Weights of a small transformer language model.
Size: 25 layers, 6.95M parameters.
Architecture: LayerNorm before each block, learned positions, biases.
Training: a variant of SOAP for these matrices, 214M tokens, 3272 steps.
Each number is 128 + 24 x the weight over its row's rms, rounded and kept within 0 to 255. Layers, rows and columns count from 0. Numbers have three digits each. The size before them is the row's rms in percent of the matrix's.

# layer 21 MLP down (transposed), 640x160, rms 0.055, rows 293-379, columns 0-79
104:115116090152134136131159121117131095132160104116129092143110103108124118153129157130156136154187100148115103109084109108121153123153148148117146140105125122149132116109119151107118157111106204166139133143153129161157117144156086080156142159
094:103121151133118171127123112114072125127126173151149138118088150104146114124142103127128116159081160125117120127130119140141102135140162187128183111119095119124111083117158109119085154104176113099124115129123126115115087117156147157111097101
095:122124122129166129160121108108130166144148139105114139159134120188136166128128145141118133143099133120117113139137114163156135123182117162110139127159126149150115120110092117097098142136149084106113104129118124105105091080177106136066126156
098:117114138148132104132133120112152123097138169120142091145151140109145169093099159128112116133119132155162180137129150126097179143126147115146164124104095078144104128103102121144154127128146120097132133161112096129104127134091140146073137122
103:167156141086121103099167103115111102171101122132113134130123140164161143151122157123137122118163121142110095108108144096129111126146140133120130111126117149147127104106118102113122120150115095148150141147135174147152161119102134096136120081
100:156101156106080086138123131108153148123151163139133180163131112168157088139113148125105142122095133146102123119085089183158114147103127147134119155105108127085194139077135158131123133132142118161112138127140128103129115109120099100153119105
105:137138099118122088118141125151134143106123128144110153140103166095168140118096140160119122120094124165118107107121147190094115150118070069154172112051147114131110114151110118149147121131176150140121140129121141109135117156119099147147109133
097:155150107112118117145131088133100119131121112142104141108094174136148153119133143106121098143106119123157165151135097134127157132104134149121133127147116133150138154113144122135135153153115114153111159116171126104124130138152111129109116116
097:109122151127133135106107136168133180146113136094116103124156069165104180109138133152180138109148141112122135111114149124141156110148135144111142151113130128124114133087149168113099107121156155171075129109082122152125077123117131154090132089
103:127107117129137164113114124091140120159105092131169148125126127165167119157194099118135129137081130124132109147116177114148095128134111130151104127141140134103121122125190096135144130097131107147125136131149091117133136131100148120131107144
093:101137145124081143129130105081159108138127132130134185159154140144111148120134093115114097134139174115123081098097114100149100146115146083115136069162137109099176128128099128106098142137152115159109112127116136115138120150148133129105109119
098:130156131143168114121132117123140109129139107108094128134106134142154112123093101109134115120105132082122121085137069155165138081128116131110072115168094100107159102120125157095142118109154122119166146168168130070122146170132103151144117126
104:117112112149181117150150119117114153105126188128133123128149112158105147176157124080089118128137071107148106154160133154152113150140100109101081153116147130159118158088203138133121150131075154151135173166096136116134128128117132134143157099
107:140150137130155104145134094115145151091126118132146142123138139114131142126137128100136163121147143116159138149074105117120162133117137144123135142142128137108122128113141162104124157177177130093122118141147143145106151167137094138156070095
101:137122090136132100162135095119091111146160137117107119096074110160116184135097106118098139131096134128129150124136135102155119164147134115113091139155129123141138118086129135132100181113119136092130112156079104092113148136151174127138165125
092:107105124131134139161118129121164126125155117169091134095158150154172114163138149111110131116130184096130068103118154145168110148139105120118139135113081131103145143153136073104140094108175166130139117160110145146137079110110097117126087115
087:136144151135126131131156185117152109093125144102152164122128135134137090108085130168127171139110118056121101130115121153096105112166108156117152108163147087105104091143124146171090133154126131163114137114121116096126093141150135116101121108
096:107139113113125123133148130123158109115157107110119125101149118157091139095138151107126138167135117087159146107105141118165165119153097114122068132181142148099118131135169128129133087113094080146107123141128123166155121107081175113122168163
085:122177123164158142162126130154168152153101131125118113119076108140151153111128108131132120095087107103159139120121125067132073129112098150119140142090170168119107157131117106075123152128100180130120142128126137147159139104149151114114099157
098:118088105133116146102132117137113090110162111119141108121160129073103147092132116143150099157104114169142141153107160057150131133110128079105165087108147121120083095140116134177146097118125126110140171122082146145121148133134071183096120137
106:136149126090077142115092136117191101125144129115167127135171083159129117155162146112110105145135160180150126076108131094133118147055142139096130150143122137109150141128150101108113116126128133130113165149138148157142130174121110115138087122
112:096117108156090154120132132150086128140117119135088121138137154153077174124154135145113154128132079175130129084148128113137106167136112136128113084033107129102099115102137142135134129158090102155140105164110134114111125106156126110106124089
107:178096150128080109134126158120096116133132125128142155123137086099105099112137117109121117128084118112119123105120122112116122121126143122177114190077114129121129142153118151171109105136102124094114145153122161135134097108127148145123107132
098:160120095114094148148114110139105100121107095096139134173116115160147128127130127096141123118127156114158103129111132159112108086096097106146151147102133114155143139112161114140123113141057114130166119107157132113114139120166181167096139132
098:150106103162102151150119127129131146107181107163135112121130149118121068172112136158143109111165142173163081126155115119117135106150130134178096118098135115130133162141129146139094116124134159130129104125167143123070160162125128118140122118
101:135097123108093159147148133130087116139128145158089136126072165140146106156140134143091135090133168173161106106132163105120154115120112145127130108123210128148108141109113082134130133146166138131124115106149133129133121126118125123087112138
097:132152090194161124125115122098124182151159101133162096115127106123114112147103104119132110122139137106108099177079166097131095126153126109150130140115143133114170150114139122094157151112149132127142062124101135178114120114111087149174105116
101:062107143123122115111124121176170115144087137163138138089102168151132138156077115133107173113139141150124177125145124135152123101137111110099123086088124125140133111119084139175174080085110126158115126095148112141153150142111129131141158140
097:122100138136121116117151125117132092104108127119125120160123075151140122132164131116150134156152121172155149203115188140113094128104153135136112122131148122109112124119133146200141134124140106161123095120132124133139120108091114132146124100
096:121158140142111122111109163120162117103158104121171130144121128138134120113120118187133156115167120139147129143139160112112134136125136088171107122113154141119132125128113093101113118142118112104101171136090095094124137157168092156131165096
110:125157131125156139153159158119092097120142114134155134114180117121139149152172118128183119178119132141133134158157165154153137147120158131154107112109142128085126153121142128181151142089132107119152136130174081151113111125122120107145102149
093:181135127128132142119115161100161120183158137159120118109136132125127160128136147112096110103111119126106164077161095126095071112136111117179087081146150144123149099121127120132127125102206152145115145123122166162162164154135154101128122158
098:126155099103084109135120151119140120101117100129126117040137158142147121132152091152121156138099107088134116120110081140093104121141163133172162182129116149101169105089151162169126147167131184102102131140109124127137153155128154142156111160
094:114155164080129132163152117059131117133129126101157145117178095089107138191137135136128123077120095117152116123145163138143127105105147132096116139128159120093145123130140120116098111134142152167192105145132135105138158114078119124150112152
099:111076106115111119152144182184112131108133140148086143108117136104112148156101150121112120140125118112151117124166127084126134120125158158121132122152150117150129092186171134133102085131081147171158154155167130133125134146167133133108117144
107:115131120123162112187162129110181121102047090088115126106146077127090127120114092123092179118137116146115094156129105095143146131128084119133104115122137162122123182153166175120093135117149144116131133120154122085167126126089106131103148142
106:132153096121139107111140136080154166143137099119142133134127114124146088141102139137132134119072160126135147164104120148095091073121124132133138134101151128127078138112114100140110111157088166173141121130173147134122151137094125146186137092
105:115126137134144152112153152086126140114123097126143141109136093113172120128146132159111143103094152129127121126143137128177126133120124131134166153165134115122130104125123122138077120146133156144148115146122087117146155116127117113129107111
096:143083147162202126156109145157124166140120129132119116167178142124149131150130144139133141089128106127183116098121102095104147125174164155138129133172129136124146132110132139118149107145130121105094161136134112124148154115098109109127167194
102:139095156145123137114086120144137120119100162151166105163139063107152100100122148123105119106077087148137130122093122127108116105143122112146099139151111135084122107153092165086114105121172133117087131187132130149078142084126127131112130130
107:148116145140109135157154107139104120147099171162146119108144125154092135117143111122122107153151119125094110134151160153144118079120066155086108103162121100098099134128149146133072115124115080178138127147148148155174148153142136125132115103
102:132117147124148100122162150098135126117143174122127127147145081137072115129147109122126133124143101140181117122124146119146165112131126140084117114111131141135096129118102125105124121095105167150116174133099135109100138205125133168128128151
109:109099144065070122182125104088098138185090130147136129102107118119170106103088117092103100132149071124129124125152133130115151128110131135147145124120108148101152156104131142107165162111151117124133149107144145099118141144163126153140108127
096:113150111135104133158127163146092142094157138109121144154142117119094126114115130173130108140095143105162170120139112132174118103071090114150118152126153168118128142131107126110184130088111155144140120163139169159103142128142145120122091132
104:108118137134185114105092099096127114112175127182108120130117117109139153157117083164071117149129153134138088115127150100080134141140119125160151186140107126118170109110163082150127108129136124129106179131121088095090138110145148128114108125
096:141160090120162141110172134210131078109125137143130125141112118172115127099141076104121110132095140108137132109139140100114124131129089163123105137129138132111127101109086101111117142178116104115126137136117063127117127159149146133113137150
095:118102106143143139123084145136141170143107139092124107132123126143134132124116124135100151115131114097095106127123104138105120146136127101120156146099105148159174148137111153085123130163108132099155120117076146176144145137134107149093179179
100:158128117152080128134172126113097112111125082097138104123100092108164100158102148104141114126140169154125146134118119133140114110121112107125121136101133125123114097111120158136164125120114139118137063126132118160104111121134123156148150127
099:173171132117134114112111143098110114137121144156143109110123115152152157117113126177139116161117182119130135140132150115128137172151115130101112119101112133125084139118128110118148133172100155158112107159145093111163115065152094126098108111
099:110115117131136125147155148139158140120141169135109130131152156128128096152134143094138138134137129090100124128114139115148132099151103175115087109120099148120159122135118068156118122100136152166156140131201099152110117131131113117113191143
100:156145141122129141113096111140116118099084136101089165147142128123093143168088098109123153078182131117150123108157115094125169139155093169126135136163138137131139143142175107138127155112164106085090114141114156121122138102134145152116095137
115:131072132149120084144110112169117127164109103113147120096123161112123111102102139100122145144125119125140120133160125118101129095149137134148118126151104139142162181155133153135161122112150132105130101141159120101106097170116141094149162118
100:142167096127132113068136136126123164084147091125100168098151143128079110189098128123094125155112103085106123134156144143136136137110136114118094125175150130122179086158145141146151117170147110130105129160142094127136135151112106136117159102
097:138116116140112140132145082100128103107113115149170167088130099119116140099152125103118141137160106140121187130144158132125123093127138169122116146159102139153102123185110114111117130079134110120110084124078123127137113169144150182149123128
100:168114136082120111143081127134115130138165116122139150103141157086146121157110082099119087104147136137124133128123099154109146198115149136121146122106130129141096102167126159124114146115118136142143146116092092145158121109156146138086119134
091:109110119163097100075092159112184163105137163126118099129113124112139134132135107160121113128109115158132181149131118141148115138114108122063149120128173145099108074124097129100090146114134179104077137085156132118120114122105097105141090112
095:143117112156163108099143137111166121151131114120100126137132110080128154142099163135115148150117145106147103115130065136112140111118103140114109146144120131181103113158133156134140171135094131105116138134097098123177121104130180078126138128
110:124156141097129120131155146108106116116112164094132121157106171150145126090130113137133125117124098115143124130143142170133104082153124154088179117116098113139109145152165126166076180132124147099120139112176116111110105100159091111130119120
096:092129128121150113172113118100104178138156106121100109127115157089129140157134129173124100117101109117121109136133105106106144098147138151111104116147097092158157103082117168123142122073146168145114121126116142139101100155146143075112143160
103:137144128098095175079114151126156116138152131124126131101089176132121125095130171107113102058161100149124061128123141137150139090122145155123099146125131129120155162129118110110107130133125116192140136139120129085094089121106141134161123134
105:156095127167128144130135104116145135182138123162136101120116091129140082085130141148162147075084116131106099125139138129131133104131142156164134116112128073150072125081170075132112157151140123112135159133156132109139109126160164112102147145
104:119137142126139111118124085145159133116112133093124122114149113126136107118159112076108108139123081133165154122165128163117117142132106137106126143138121082162127094125105132122116161101149156158109144119129152071133113114131153092106147130
110:120166130089085161146120121144121103118112139149126110133164140102124148124158166151127120114113139108155137133122148133134077131128083137153141161122099114134120131144123127120103175139069117149110154137127167133151134144105083135130104145
100:140105119151154141155110082145124133145112134174086138171131117119174098138116126124107135124118142118117094103125134120119161135104122146126128112162160127139088113081094127151180133158124085106134137113172130142113148122128128139096135102
097:161153098093117182132103170101089152107139083164115181148131123133128129122118163128140123114117123103113172112108091097135097148092113161083100118140142091150107164074157109156139134139168114152122105110139147110111112100148112129127080102
110:108148105098113159106118147133138115124142115124120118124164149130113135089090189142156103117147155126105145094145122158097162139129143099083152156128135146148114122093141097123154146157121124148121122102091129134083148162144113080111148098
096:165125084157149124070131134101121165132141161132115167108129141126114137089149101146153141091120099101110110099161139153118143143116159079108182117097128147157108121098135141134168149166114095112139104106124121125129100140119122161126133148
096:091182088147136154099123107157125117135095124175111145123087119171149111159143116118186129110085147141099113094136081091135153142110131127102095101110165111113129108141127079158122177111131123119154104097092177119130106133150141095142180139
099:091112122141169146125116109136114111166153163109147143144079135135128130136134123151082176133130148150113146133160150139144139119130085148068135078171147145128134090102131088111136112133104136115114140096155131120070150143167082107154149090
102:111147101160117093134200124200112151095109175106128134117129106139165095124138129125101127147136164138145091113121086166107097100157122119111119097106121138090118113099104169087123145130125124127130099129190143112129121099148137135155082140
094:169172104150140119091131131147140127139121128125135109172145135133161126148123104114097136134085102153126176095082132130120132166113160124163126153114124103143167159109132107121138146094116149133128116172133140097115139120074112158134100116
096:093154103140130093147103127090081129163109156133145128123143155148102150143112110163133114109083082122145171117091081171146099092132100110113090145084148120148161139168147116132079124097115110118152164130124200148148164126143153139145116156
090:097166119075129180122124169097108110080129113107169158102136125122161120104134167138113122132147136122117168143113111150081140152097145187156153132138106078133147133122146144115089117129132114122164170135111078095110129114121143150103168115
097:108093181113124125122115127080142129172117130133107122098143146138095132115143135161171113079100090162128112111086120110121149159107130119132174102140150128129134117140114101165163137141114157112125134068087110112126143148142108110160121140
095:115101110110118118110128129138147144150111114097085098134188157136161103097139082130069165164116140117107080114113141117154126147130115149119131126159111096148122130132118141150144120126147114088139084101151100118123133149113119146131126122
102:119134134168092145104131118122155134125118164119085115156141076101177135128149102117108171126138080133137168118082116122126114100114106088074128132140129144116112077147111091151098117083120099132175174103122107151119113184120177143127115095
092:111119160090147097169130107123101178114140175116100148117155146131154127163141133121154139126143089152106146106130091103189137115109120112106167115118125151143133113160107128155108100152110132088099127116104123139135094105133132123141112105
097:118163144149147122126138105129149105115105134102118127120106163109154154155105215128133100091127134152144123106126133105101099100160153127116125117149151172147123110146167147109132108149129077143157122130083082167139149125150157135130176108
101:098155122153126119159101112130140116176089069104127121123126107141113129121104108116154091128146066102149146107137103089140146125110136128154167150118125117098161148138114135123126141114135133112105122135166113094123128138144114109204120149
109:119132130110099164138113133135140080144086087118196115150144128160124131162128073123159120169098072142090158096123113165122126124148141092135093142120117108132104084126130102138129142123096130132123115105127175128101142147123123111137086123
094:124152121138093101096088112126116113112161129143128113096207072106174129176139116119136094137115112111127106112123135141153147145139117108114136137155099109118168128152107139139107091110107142092112112138129175136140135141147123107133115095
094:155090175113157083132115129084125108101177107100138146086093175150138129122148120156105134140136151137117111138122128097106115182105130156159102152128133149150119086153132152131146078125136141153133115138157141154156109108133104169113106145
091:155133151142132131101102141131108140176137082109124167119112096132125116070140154145128123110120103170090128123117157116156084149117125146182115138102108117162110119102152099148108157161110150118135128153144135086108146160116141144130131123
103:141149124099120136115117201109124124158092117160156121105161138144142072116116119107135148127140131176098100170096115123118125150104134139124101120128101118091119095120108099171109135136182137123123127161081085124157139120106138163158130123
099:100097134115107136123107132075158090166179112141094094119153164143128137111152127088140162131098158132096128121141107116125073103192135110106150137125103119084136153157136107111128089128106106118156130123132065130130123122135133127080141130
095:148160087123136153133128153142122134132133129127106083122156116151079116109118122152142145106117139116151168159102157124095125160153155164104112123092140123163118078137142187091122116114155150154128137173114093118131134152089154136132133120
106:137119147142119161147162163113139167120139135106163124076148134086125143129106090147133157068135135126145072091133132153117151119123146159129150125140111137135140135132138079118118116119085135153137114132123128118109114141148111101099145144
# layer 21 MLP up, 640x160, rms 0.0551, rows 294-379, columns 0-79
097:131113132106159143136109136178137117115118151152153112128147038139109161132175117117088118103121109084164121140152153137145126114150126163126100142140145154086098124160127108141136089155138113111153142101142163179165140096087074097117127144
097:143165102142135158156191183123151162105157152137106103165168114107170154141096094087130115086144145107108125125116099150109136121126152112128086130117103129116135133097151163101137116140145126131158151119136112136107159108136128161131117151
101:131169166106119136069107121131148143113146131118125101113087152111121126155109111128142129146102138124157134130142123055102092132124161135127116125148158097068113153108188156129128141145119091131131136105163112130177114129128131111149157125
100:156150121151142083160136146173122103115147127144085117134121142118078145113121112109140146184117149126173099133123134142132127108156117160185101152133134109133096137131104127141103140093107077112164151120136067113118131146122147146152127140
104:111121119127101140128134165134100130141162106167102130118133138149147084122099145123118131104159171076153119090119120123099149130153109151142118168149115099154127097068143088117126123112087103105135115091095113136155116144179133124144169081
104:121121150167101139151098100181104102086153073165152128114167112125123141145137100111146095154133150140130127140111093153136141126142117138103123110112102152150132124114109129140120110100102117110109118135096163110122118124094102121154132104
107:093116114122140109198142134139170163107144102129131125147111152118118133112145101112135133131133153077125156108128142134146092112130123111133101152125150105210123119095162205095148104138146143136119083153085140158125121120189098110111149126
097:083105122144128091092126142133162106148092123152155131126110108126154139075111094126115116135149121127135152102132123138135112116118137056130169138121108114120138154151122126103134136147148123122130145164107122124118116123057110117120123071
107:163105121143138158108170148123127111091087164116109090133134148152099093130154077124145147153132105109158112125109121138128182161135144135113116097128128153138155109140136150107117152127148120128075114119129129156134116180106131111162164114
087:121140148141130132132118132127107145097133124128123122120115170114149114105124150097144131142140122118138131217111113120148115121146152094129150114156110162109201148093123174093117155151151174111139128086134078148115131090096164115098074129
099:104124125097109145146138112093087142137136118105186088140085137114084092113139124157173153143150137138086113143128172106124135139137142103136128097133103100133127134146129069113114135090178137144100119141103122150131114109126137109203157125
103:139087111187143142103132091169130136074143140164096113132143116101107130106149121128116126147166159169120156132120137159154121111111089152147120110127162117114128160089098131117129127140140129092118124156156104129179083107105148096110128131
101:087076103134107136149137114131138151131121159158123127121128125132143092173151120125155138147136150073141121119114111082153165125166118137166134111113131176102103154133160155142117138170133156136130109169135145082124161160092112073110129075
097:122106120134115124123144153122136098095122160068113097128154124118101124152131171116134178069154138107144115089103084140117159129127130127111120151097150120124106089135144143101154118114139130145129184133129121119112138116141126127189140120
086:091174089143122111130134113114087087129167141155133146135096085121091116090101124123103129109111127127085147149157111093104120093117158118135165126105121180109173114117143122156080150138072136084103138109115099124109141126141144131106162135
111:150136106111136138170124125125131125112123151104151132125112134091114116131093103080114187107153126098148133114116149131121119114139134156108157140114145097198110143101123186117102123123132109109103152135145100117073162140135098117094100104
096:105147137167114152133140135094128163125125120133141125123112139139199078105071149098142121122108116127120127121103145146119161120135092093112124103125051110187114178094121118122153152085133090139117143155128106155119148102115123114103116129
096:071156115110136110122124099133122155130118120151130096120127097139158149138091077109092152077157099087101111125156154088129128153129101161101155090105139139109123150152121140069141177125113120139133131144176150141136139148123133153087158184
105:117141094155111107122139156127133147132118132151158113148144118116156118121134102133128166108112153119140116096119111141130125122117107131117145106095116128123159128116144174141139142130123129135107103149105114163126112162086164112145181150
096:147143123109062132103116149090114123175152114125135136158144127096173153129088121133142128145157134078159102133125107134127110148143169149150121171120095136148135153124143130172118128122105141099118154144127125096180137083085126131123121124
102:083156126138160186141103110148147104120143150155090128144126147127194107104155133106077122127108164096117127130144120147123147167136115129122142145122140153089145120179122139146104110149157123148103137139121124060109166099123156103132169068
100:125116159118125157145113182137150153155103134132147102151151116090120080129142109150135107114136131159099155133092131108148119115129132113125144133118132080102156136131125103149097152132100134120139106144131088134145137039130089174122128149
098:156166135069124111096099151099170128150116145110176119145130135128155079140124103138103097125111109109132126118153144122135148105128153109145099100127134131143105168121103133138109153111122091164118115156098100129158112148146112184084098092
097:095149136140140118162126138133113090133128138117118141107089153093145132123173097109111120115133142140080141116121130124121166147116134039144116130151099089096124141142117165119142153147130099118107116104153168132118150134151142146122090147
104:129119100151174133138098133098133072145161066101113101123133099130152097120131135139135122121116134178136113133107144141093136130136118134132127075132111121117125148122154142105125112154150145135117135126119161124139106142120133058142088130
101:167114128116115132142105153145135126134121114163108135116084121100132166113115120117135115142118146116136139095132157138150120126095173122108116147174133124142161145134127094132107152155122113105114122108164093112138101105178168067137065090
103:105132082088127145093152115137118131109143105118126160075133139110135133150154146153146076086139118121129100126151113152140129177099079124134119149129136159125108124148157105173143130072110143132124133146146114075121125066102086092130133171
098:120129119120153128171089141133133145115128155123124125127131110164151141158097137104135093125149109118118133158105119137099151124151126130119095129066157148182098140133170129150142103120144112174174081106123146139136180147146121118165105101
093:132122136152152151105095129167134107129129104103136090096138133098188076134093141095114136141124118147118101119152137092124124093140154170091079098127121131128144138100053110150153131145115083180094145115125108177159151107107116120129094132
104:093091139128119135157145191154136147126124114148106133118106125109157122126168114148141114110116123123105105141111148096127108146118125084155157082152128127111152120135135133095146148108113128090094149078145136123133178130127161131133121131
093:079140124168115114118093147145149111118136143105136099140176113143132137120125107117088114113177128135139112146141099138166159093126119157117127146115133103097097165175117153159121180179136117116128142120127117084105120146104135158120100165
103:157164159145139133135123119134114118093114129170114114152119167170104107166166166089178079094098108114144124080110159162086107165149130106134095101134145151151120152124124105120127126100141116130152127132126160121121092149073095120123096110
099:132129165111143134094153120104131143113136108120146098110123116086164141115172144170140086153136103124132103119092172119138104119104127122142074121104146105127127159152129097096094089124134136127129142084157092108131162100157146140116107125
105:093180164171080098132177131124159135139155145115139109106149179086151086116095131102095133176095130107141099101146141123132148134118127134145125116138128132099079113102079100166161143131118140112073143138116118133159072143114130113128150142
107:126116103135111095129115121167075140132167162125148114135132153150137092121139174118135099126138099115155145092137104150169152127146094171195117135134156144122159157109160118102123130102100159136142150115126132141134075140094084092116092122
105:122118090133158165103149129166169104100130133089112125136102143090108109184123101115124109107104111125180097119121121148105118152078135121095139132131167176151156148138122110158135141100128094108113139145131144157153091138131113184111144117
101:125106155117159095148127099162095109103135090145137099126136097102119144129138103086137124119155117137112102154171134105085129094086152131116139123143143087160135174141104168119136085126151107174115131102152138145092187128171133162101097126
093:166088123122136127138141094120170092147115165158114137106121115137136138155109155101185144120118146115108115148139160161117122128139087107100091110129145088134142141109137148114122156140118116137126114104111160179168105137157113131184156147
103:132113121128124164116132111145111151148188146088092123082137144141144124119131166146081125113089116082096124101087159092117105125127126086170167125128119119149106077089137095135158097074097129122110111125090122131107130151118090133163085136
100:126112141117158138089114163078132109135116118164105103129134130135134130110150124121118122167155121107106122117125132107144103079130128139153146141119150178105188130133108118119163150129152098176136118183101111107124091122127125108153196126
103:111134126119099115124134161074123151130124093143144153110104133150183129138142136108129141078161131108162090174111158126102102119124157138149098142089123134155143146125136083111079106093094107169103137140165161141141165102150130120122128118
105:098161144094149097083114146142129106126119135070159121107123083153146125113089125120094138137163069110133158103127132091109142128108147132098152140117156125159138136139118123147138110101070148139127151132102102100146157116148117128124095109
096:133134108129131154135137129110127120155172114103164065111151097146148129152119158131144092146100133131112107152092144119138139167121099113102134127118096104153157135146136111158116151115160114106090119086113129087148133138100155095140170148
102:167112097118103140155159157146140112161135140140140110123171110133121109096102154129155129095123134134124076114095107165174122133105109120109157130106142086150126102170146107139163129128104074113180150125123147142130096122117058139126134102
097:093119147152087161174098151086088143121138137112143132152132138120102143124141100126138080165129124126139086128139114143137098094103144121186185163127129104138113114097145111142158078153124118124148150103131130119091120076136119134115154148
099:118147075122150103133149135108130115116121136153120108149192146122167123135154154125108147124130130107131154157122102088121100114103097102146163089135137102145093156102136128114104145144118190149145125100144099063128132106131155132148089120
108:098102076150152160153120161128109122125088115137125116143116142103112134169135104100144140141143110138128164155134128151104115128113143146123128130098162098135192160139102143126127125125133103128149133093182144102110140149099099102172106147
096:084114154122143134112126139116078146138123134119141106093091108129134130141134102120090129112109098116105116117143171112131157157124143081123144157109106140143073132116120136138097073105150127106135112113154155118191104133102112077157132149
096:079148136133153164096114135137126144133160125121112135148112131161130161138126118131093080142147148141107150140096119105142108105116124092156142172142178102101152138135085143143146160122099115120133148143088103165152094133103115124162152155
106:159133132150080119132150135108135129148153121135152122129084105138136104119150133111137158148088165124125067119101141152122117161120159128143088126153159106181144125103115145181171137130130129159201133137160136068124105140140153117159143120
102:135114094134126194152103152168141150103114106139113129159137113158156147131085115130168086106134120146098132138160129089153122117118110139117137118107147102144126142105096109112133136137121119171117135140116119166116137155130154082128118124
096:134082112148124116136147125121139141105131119112117121108090121156167115095103102122099128141117141158116082076162113145157115129180100146111107157124105098112118177143125169117142127087142134127134133132136144140117126128159128109157101120
097:140142170108114153119162123126136126117096157116067099131136094102108122119143123134108098148098117097123158140102095116129124097133146103126175118100092160117145098134125133116136110123121144130111147189176159132136122142133154117087121138
103:121162108156111154092158113119146083149132141137122107097147141108139119103163104153116152157089134133134094148140109127128103104117157089116125167099081149148157155121155076135125145144092129095117125115143153109120111162134102085131115117
102:116132126138126117156122115157150130113122135128112125139152091154131092066190172142120084133146119089116129163086109164119128165129159099127120129118128114124154140136116144100148111106123113149128164112097140116159111110112150142121101099
098:113115126106107119128124170153128103165102147122086106125159125076152090127161156120100127137152161146102084165104128107127157132125106126094108127163148145102163114110131126156099154173126132133138157080118131144149098117113134068114118143
108:128115110139103111146112167129089146146124167133137122117158123158140103097150111116117142114133138081143142148152171175159120099127149112136137115142094143147133106105154132118062133142143174111149143126139151083132149108142079142133119122
101:128137137155049139150163135147128114128091117135114120168158136160141091111158119119135090163111134110104094100176142115166134113133161158120133112098172077176107165172134112138159134107146125077135143145139109116171096156151141125161096121
098:121122129128150118129148097150117111125166075105161136100145083117113106128154110119124129155133159138146112108140112104115125116137121168120113170153153116114119091154124182111144133126082128091134131181110168150110134077109131100146168115
108:130101139115122114117118127134129149094074147075147125137169131156115144145174161095091116150133092116082143179093185118127094120127119087128178135155140154109138154144106127149115172144105126155067087130099141121088123113141096141112164126
102:144101143129094112185097135082110160105117138091095119165132113130127128173151140112111120150097095158185131097100121125120152131092112116094111148157144110119121095108107130150110134093096162123100175082102132097135154139086153129181094121
108:152128173159137112143145140148087137099148125120144133143118146149111129096126095113077122135104117122128153154136110152124141092115105104132131099116117170133130072161117112094157114089090127167107116110078164103147135113153137150148116109
104:120077124115099150106182151154138128138127113148121117124104154143093160127123113114154141149137158091139155085159123136155134124097102094138157095083160139158151107093141048124108096109145141144136163174097142168146130121140125098149101150
095:138165186178143118112142099160152110147123180135140123100148147159115172123102133108091101149114167062148083126146155164113154131169107143135111181160110159098133158131133137122135153126123123109138078121110120143133091143127169123130133086
102:117102106119147159107133140143082141113077164126129112171132127158156151175124122105128129102154067150129124135178150098102091128143086110087138134112126135146126116145146165112091132112106112112125121140139103174118114126159132094113128105
096:129090136118117157175098161145127115136119078117108101112125144126151124099141121146155099125082139152092123163153114157138153162112107119127107070097100104119164142106113110099119084109117107134121162110106120143121118116141156126093129194
096:147117160120151118110101138148145170147123118125134100097137128113112106123104120104117106149156123126124102140080103127132117136084131113110140155154097162141125154128077110095100110120155117128101129114122120149149117151103144107147110186
102:126170126165140139102143122081130100112094122101151129089084132153169124117158148089133125126105102070105132096163126163160111139131112119140091100120138097082160135135176129137159129162147121136101116111137136118148136137168107140171126130
103:097128143159091176093121130132090163136127158118137132157106138186109110159104116106138154149146127101169139119079138144139114143103155109104097129138144127159114137099145104126110062111073095141158127107097129115101159097157137090114156083
091:171103154126131151141108073117147122100125150147116122144157124147176134122140103158133063120141103126101150155122138126121139103148125137155110148104076122121159156110102160145127132109129109106129131081096131168161161124150127083136130099
096:135138147101137178119123118100132142145136130134080121120118179134145085125110094132128138106163112145170106127114158121095126127136119123149133136119178134099109111126106157132151114115134156128125182156133095110125112121144131151110121042
096:128076115134152104128172099164109072134114149131091094162101120150150112115103091121108145173076111124131088098128173113116126139135127090123148116126147118128096159140153183135154186133156137122190134107129146114156163140135124117140125122
097:105140147099136095119155168162110116098178167130143148110125113121170119141124124114133130159183130138164148141177146150133132132163093113117133137150160098105097163105160169141138121121148139105145155161168081127122125123111155111165114111
099:134136168109119145120142140138118107125141116116132128175151157085160100109163126119130122094103137152125180149114146137101182135152107087131114132142138158123147131102145116150083114112138124120116197167136136151133115120145107140115143101
106:164116164149164123105128088153094113076140094110139112156104138117130074119134134116118135157127135122126126131193148112160106085137161120142144101131152137143156138097164111138135076124100106082130140124125169087092100126115128113079134150
098:095102120143106165204125168135112128164134104157143128123151193117121134120137119129124126158148197115107134126124152130106106166116151134161125107133120099123103177133152150080151138141158148138108120113090134130161099147117131140122082140
101:111105125095085128122121113114110138129105102099159104123131125122126107089079138114134158136167151149101131085129164117117163151073112129115177124122129098122123128130136183142158115102128161123125145146074146133165115120120168096142104156
096:134106096149097146120145150135113139136096161142108140111103147135152104117180113119075105083125123165090131141146140133195119124128132099160133071145128166101150124154141119164125129147119137132120118099155135129124159089108107056138158159
100:140141140125084127124115137116157102119129118120094103128148110093130132147128134153106162134193177120100108154173120109100102134106124191087141126108119114104127162169158134148143135139109063112125151086146132132147112111132114120135179114
096:103112118135166152165132130146133121130110091127115119134172120098113127141100121126126149106112167142107167179104133159166128161129139103117122116120137128136087141176148132121141168123108113117121159146135109139141126105144104151152095134
097:161163146162086158128132102132092100152100165139151140158125138134115150183129130108152148126096101099133110093135142111142145086129135139146137162086101108137120088144141121112093133125102131087142139100098133175103097099112129130144109113
104:133170136137154108194111106150113161100151162124116129139113106166141098129097156121104132110086083129162095136158148069158136130148140143110078145097145123098139137116158134107144139157113124110134152102139147137112088146177105135145143148
100:132128104152125102120147137138126155142121100104151156122191105117110136087141083125145108121173138095134142069136149118160129086103151118107124125115133108158160113119146133145115186131096114118155166113114167155141125136156138111129213091
095:144147108148145177146136142116082117110167146148125139122134158140112101141099103126141122156145087127153141171135120106133099155123132128132129145140137172151113102130145091153133098135102155110157190137131123125112153079120129121163102127
095:082139127171116093151124111141127128141137128080159149131158139159176106110165151091130132173123128116084112096114137137142083136103132110122139120123088087157174128112107093159157066131133155098133143105143180135126118107140092133128136108
096:164157172119113100140117160103146128171093145094110138148154123132092156121109101129128122125094084133116122132108117121131131150162107078136139153111140163106145115173164108135106159091143107130184158131107109124149098149156144140142110090